Weights of a small GPT-style language model, trained from scratch on English Wikipedia: MLP 256 SwiGLU, vocabulary 8192.
Each number is 128 + 24 x the weight over its row's rms, rounded and kept within 0 to 255. Layers, rows and columns count from 0. Numbers have three digits each. The size before them is the row's rms in percent of the matrix's.

# layer 5 MLP up, 256x96, rms 0.147, rows 60-78, columns 0-47
099:136071171117099118103098191130147119148165115081098164163125126121123097071125139124173102141160132125170126104130131142158151162134118151097156
105:132120122123163084138122162137128154121141111112132124118104110094141157117092153108108142127171125106134152163142157064151152101098153100124150
101:146139123135115130075147096153146087137208120142142112169133170136140137166133153134125142143120138127085133159134136123146117119108146133098114
089:098110116152116114143107149164089171130140137133127114151131165127121100139093090115113126124118161137153148157133098129147111112135097205143120
117:120112140124126103153132109080133098097145148142137143141122116111124114103114139128138116137164115188117140088105134124104133116142080151119079
102:120146115116146110081126067118151124153116118159144083138151130145185133140098105113110128120134113115127127160128120124106136135152130165111132
108:116119145096124154127096175130100131149123145165112141152111129135144135170146202131128113123146125131175144121133111185113162156153114142161113
104:100153106154088147091167102133139136124105077110135107136103165159129128096131108107152106182078112145125167123166108143139101120131153144106139
112:134154129113152122127130145109134157114139115120146158119097110100095126119144150126105166122138135142093158132127158117127133111139114137100107
116:114133126126142093105111166164158113130083115102146123080100117144115090103096152149120137139144105122170152168179104077106130145125114128143081
088:132130148136175156117153104103107134100095101148156124143125120101077119109139123117129099117099158125110110125153128123156144151126133148152103
097:134129112169161088157158129085126076110108127143084176100174144129085157185152120151093102087143122121076131112109112099116128109128120126101126
100:133109140079116117146150139138182176133107116113127096132162170154127121167131120167176108114150143141092180125132124090114138164121092144121091
111:132116151102153094172162106173139110090086124134115128140135128125124083149150129121169077124115119137116129113135132092126107124118140143125091
089:096103166104174109107138151144166135135132178114077121128110153124103118146142127140146128121103147115102122118106163116126160155126109132158151
090:130147096115147122081139141088108124109103129091147103109131130116151134126125125115112108125105127115112114146161125129121150112168147139117136
102:080134125149080105105154121108129136156119135106136127145111154114153137133162084144137144179087128101124106100138142107130156094148117129125142
087:126144185125173123134149160132140116114115137135140115128130082080138142131122093136144154117164153107151106162115154107150117140147134147087147
095:135100159099139148139157160140153120136133100095105144131121150129134146101092188131142106137137153132086137139144149099129131116165130174134125
# layer 5 MLP down (transposed), 256x96, rms 0.191, rows 60-78, columns 0-47
110:088131139119117102096127155128119127140121134150163103104124174101142151160134099164086122122140096135104134151105126148131121142115161183163081
101:149152147096100116067166140157143130149160153154140113140110146137088100075150100122167120121164112104116188138123158142145144168150140125139166
100:095165160125115129131141086152121091175126125114141160125152128134130126095153103110138109109125129073133138150149180119077156100132125127100104
089:149123115089100142141106142079117081134155107148146123068110095086124152127120142141112135153114140143078127108104136118103146121126153119142116
108:136139144140135123101120124113153155112126130135117113105115159101139124116125133134116100142130099171167136092108174140180089125167127137151158
091:092137136149146160132144155100157132135102118146133155107128130135110134121136142125160107154106178130119115115147122102153143134100155127180117
099:196108144177151147121114118132116098107121171142128131162170089079114150131142128127092131104128146134112078095166147104162120170150130119105144
109:130140125170112127113123095139155115108120152170149137133184096147130113126169149110127120112151146113135110109161113119118145093181115141135111
104:116179143112131138083138116145131127165098136147122124161097129168122105139093132106090106121171111124105108122157161120138134133170129149120093
111:143144100086138110108112119109104131056136190108130113154122123114182127130133171100144123134113162146116086180141105099129148133159151115156106
098:165107097134120144145110129142110112113157126122121131130151078098156081131111138161131158134105073155141123168098126107130102140104106120105162
097:142133075099170115126102150122087079112180092158117118113139117095093168154150138155125094115116123090100114135111125177102124121111155117124136
097:122119090118145147165108142179125086084097154101159131131121135066121109102094096124153124128123119129122147148118097135100122147106117141098125
115:107137140133138067132136146104194169109128139148136099150104155137122076096128145122090120104112120128160141136068160117147136153101113146133133
093:111103155105153095123130115104115119152117088125140154139115134097111099158123088125116112149074087105110147115128113140118109143154134104049143
091:155115127144158169116090167074097110149124171104142142146157118099118125121090164135141128152110104120144134139083144106168138131101096102113177
097:124122126160130090085125094140157126066155106111144133101127150101138138147110149167104157107148123146104164130095121082136149073152120098155119
088:129161156108131100103141149117103093083166117128116154140123119139131175125159129135126129147121118153147116160111158127125131129176147115106157
094:134123076147122155129137113125137078100149129098131103119105133088122139127135129107127157149133154137133129144090119146141137085115141134133151
# layer 5 MLP gate, 256x96, rms 0.143, rows 61-79, columns 0-47
100:110117105110106159161166086098112104149118128157118108108156138114130168151118146145110139101143165133127054124116136131132108086136119133146114
106:163128117118109099131104154120152138134141148166168122163115150191091109119073148118108111129121088116118172106190083156123111125116113120120127
090:114117126118124105180154145118113133104121081159132132116155115143115144167112131112096136095112108147107114134082125106114140113117164115168122
102:131142120167120145092126135145132133112112111130162137108116129103164129105079169079104151099084176099097109119153150117154116142111124138084140
105:127102185133133130126162105167123096130125083149163129081138113130109096116097164104086106132132081122085091104131175116112103129128154130171157
106:160104123134149107154130113096160113081158136136139083119103120163107120152154169122087118134095156140109113171096116098116133125148105130126181
107:136113127115135105137131097116137126105096101173108123093126123146139122117078150105106139128165101139121139103098151153132128113136102185106117
113:142132136113132117173121105135134129109165165133131137112147202146131159141127131142141179117093157125115117140069104119119088131064154150134184
111:130104142125132126135127139104089116189142119122150150110142180082154129191138094100120124130166148148112082119137110121152106105153128107089134
091:106111114158147074115156087168111128081111136109132120130153153127144127135145109169137175143110118131131077137150134095132108115123145119121098
096:139164125134143099165149115135106120132098114161141147146175128093128155195148174144077130138107130102115107114131138137083160104135108140132116
101:142109155113121100128125140071081141174105150154113162127124103104189123131127122146144172094125142180134114128102137148133135158120166113088131
106:144128164122138081169123123126096097120103118184163114181108158125130112138165142119115129082107135145118141131109109135080105102110114104155113
087:099082188126158146149204117080136133143126123156104155120149116162173112124134133152124113120133133106112113145143138137088109136124134138109171
102:139118134120144135146134150080067131146100103165117158134161108128170145132098105093101098132110185132128152110144136134106121103103125124131100
091:116123127119142114112146136172131133118139137116138132182124153119107093119074147104182116180114095103168109112141133123096122155142116109166132
092:112131126102141137144127078084126129097163121157135130145126136156144154114131123107124135129145096120133112125105148081093171105155155108094147
100:127158172091141076120125136128110137155156053109160214114126121119128134126124125092120101099089114155121121114140176118130105126128163121112138
089:147107172066136147158140134134125140141139179155104136134125144138147094117114062140106135164130138185167103128133149135141120128142100141148091